Weights of a small transformer language model.
Size: 10 layers, width 768, 12 heads of 64, vocabulary 10962.
Each number is 500 + 40 x the weight over its row's rms, rounded and kept within 0 to 999. Layers, rows and columns count from 0. Numbers have three digits each. The size before them is the row's rms in percent of the matrix's.

# layer 5 MLP up, 1344x768, rms 0.0627, rows 214-256, columns 320-383
097:487549549510539511449501486477437587515496517576504507451500457498514521531486567488537562540507528465492425520512480468484529517518426453453496485547380476541522474498469507521480446495547517
107:486418457494571473579495479525523488507531514533467533532544463434502471479502467480592531565470500490514464533404485465485462557463495452565484612533489500450472525449512426484495387522515491
108:514533555494508506497518481508459453521448501396455539454535554539450489483545499476556465409554551532488453552482494455554449519580492469502527547464501546446513499481512553504528470591519430
098:502457457483462519496487460564487487451498480570459479483473409475546503482432496516499487469525529442506515534493555476485555470506505463496455508533487589487558487468501441508518487455414530
106:497593520507510467515568535533554536481488477531531511536550543492590543541499581437474545429523453450468547522474501500531490488536503554538499557449557485517555503422587457490559459452523488
102:533550402539500535532493529512533520463440558449512500458553485490492403525503579493476446516487516517488440517456537473496512454447455515457474350519438541488534493434523529555533463498533551
104:523527487418484478613454474518450484488419437513460531460585518509533593531523510521496511506452374517579385522488536462570421496458486468495566450527455500509536486517450450518515484483538443
093:562484542515475416441432594463483451473503471563559514535582501509463547527509548462451466502485540477483511461376497518511441537534469444524533509468512517512550462484508470502562517452544548
111:454503444505477476512521428495421543520531508574492497512541480488490471547497543556494482466429491460494529494445578429520486521501486557492529538451500534522491519436506541524571507494512556
081:509450473440538483500566462535544517472525437523485513403582458481490474513518570499579489491501524423497493455437460520485452496499452575527457495485535478489455490530587540454495462568565525
096:546512502479514515525480557431527501491549543472515468440447524438443461487473416525450425453490454493538517563532525481512521477535512480462494471534510559514433474510474455502503489543535495
089:542539505493528488499529497544544470537519491487507546520465449558522453534522511520502439537467511536444494458576417445549510509431447457559523500533485501473465504591482526499552543489501465
101:421482521567483586499549543428550543502463424456515467498474503500540491433509525504506506544470496532465483471468430523478476556453511496476552479507463567543553471551546481526478574531476589
062:485531507510431459470525521492479497515486448565522498437543518489498472501546502547561568483555571488492517490464511519546510499476495476475512503442542467488513466540539494496529518497493486
102:440513575520414493464516494521446539505485540491512525576522481488501571460491506507551546430504510544544514486522525482522481511460488537465521459524539543508547410474470509544529434540482522
100:559524497476485474515507580479544562525505542537530548524483509442501499541515421409498583483510463497498476442452437529541469483519492513509331505445502541504479419545513465520533545480510428
093:515476499590475429580470500415489539554455490535519516527563459500518493468548460515476476489483448528469513540496480493527490480522437545464544466578525526539464518497500486471518453548429488
098:546549550517519461479507529528532505508461523490568532423466482505463575448503510462458532476486529405498531450507514493517528483530570527560561476496486431552436535604444512454450549542494449
080:516499485532513487551564507535523455483459448495548485460537535513585524452367529415460509470362499464480493457493477524501490439516452555444454501543471489531508529530489518512488552451495530
108:530511561458541508529494483500498471469470507569491529498465533546541543481531490496447514519577477467500392483448543485467509417448443466491525450446551607512545532397561481473451516462538544
102:572490479526493484491454481490528502422502498450445506590569561485504493525522489459532451498518457471509488542554511562555501450535477450441461523497448494478454465445493509484518523523466588
087:550454418503439492484464532477499499450561434567477502538473470524543462534522510478486418475509548506494443489596475486412519533547503505435490537414554440452510528455502504456490495529515491
103:588529583533438511526483500534510489461519479471489479514509496479577526464578564488489458552488428498493450488431480469487484488484493485505532486462582465468471461530538569463497444468487505
096:427497534475428449482509505485485507494522453524494444531502480482524555453610496429416467531470561405501458404539531501477588470566493532476437503516560516492476465464528483483461504467574416
098:480506463469517563472482473466411491513497531517547477569427564573458462578432481477468441494498460517515517532570511576464506514521470516478487560542444516482470536454462502527538546539481504
100:474495485509486445525483599445461571471504516519405533542535499497531496520514478458477513553499509566484553443597522492495479498479506506480505454455507477529509478440522511473480491588487489
070:469528486433584532498501453419503557463469520502440444522515514504454537515523476464473539468539458445491477418539435443505517448521479552518478445606461481496541459563566480499501517454521474
109:524561475480519553535451540468497557521547535509501550537502499531489425563452468501462497499493536508500492470482544401475482546501490433573497432541511520465483551540477494505513480532523512
101:529531449457457491482569491499544536546445493536526494457533490459558485453569476525554500544426549520510571546464529554477488514506462476491522512546520412510508446546507545599445516488580558
102:530466531453526475452482553509503487459461433440543534589500522493546485556466481472458485480508479552488509501528525467543520433511528466553500489514461484555446494518467411438540478498505489
100:518482517528487521501457490512428541459496556500577528530522546457498434462514421485527458504465480515472415559456490497533535459505512466429532507484509437521487487472540500492470515487425593
093:491425509490476519455560521518479531463522491546537487501477492492520510537490542474453547479559527505570485487451481548534558517471550533475541485523537517536529507554499442497514546555554553
109:506484541506531533468466486493543500447438561503458471532531442536467517519485437470474601514512543508554510509511444489544479497524501440550513560490496513535558478451513501545501467555471497
095:571579539447448414467507538497478459524416507540552525547488495470526536434506514502576455440554510478460482434503494495560519487486548484554500530484519507473567488488513509458418554462553507
095:511542494454592527572476499569472570514487525467520510493482492479489522557488560551483429505520474493556503440463503506444517506603513454559496469428446490495507533570503432504499474427455540
104:463546536544459528502574553463541529489475513476542525571500508516493525581467503538457462544431495570476497492514493540524433499502481551515564514504553477468535477520524485554513571485511460
097:489546508531458536515445434508430482553449561603464492454435473492463385479461486472524577465515468546492499452514450480582499571521471497456536475484535531447512476475465521478544498526443482
079:512467464556485468505498588510473460507480509471537517480564520469419504509428523534496557475573479510517493402549489456474520442504501526567463531502562525503460479505499512542508505495514479
101:491547532465535524437448484587479514471480491509564538561451548448419483485582517540480475546496486506509527469488449550479468479470452549523536557552447496515500424477510549450453519515560460
098:536489524533465492488498486548519470502490431430547496574523453551510532444495501512466534466442533543502472468503511515453428463493446557513522446515493576500505510525513489417517449448486456
093:417465537508434420449521480517559498465508510503432528526526530506435562525576506582486465461537475499523463483401487541482574524515542484568477506497544515494509479505577546446453519521502514
079:500532518550451518539528509554538477580560501544444524621475485556452410529483484463533518537478512550477481494558505461454479387466486505544578468481527519466470579508479483468470529459507528
099:456544513509509542492491453501522508470508466504501534515491522552509450489446464567490540588468524525466505491519535517524542445510592510487475535494468473470452452478566532516529509473533523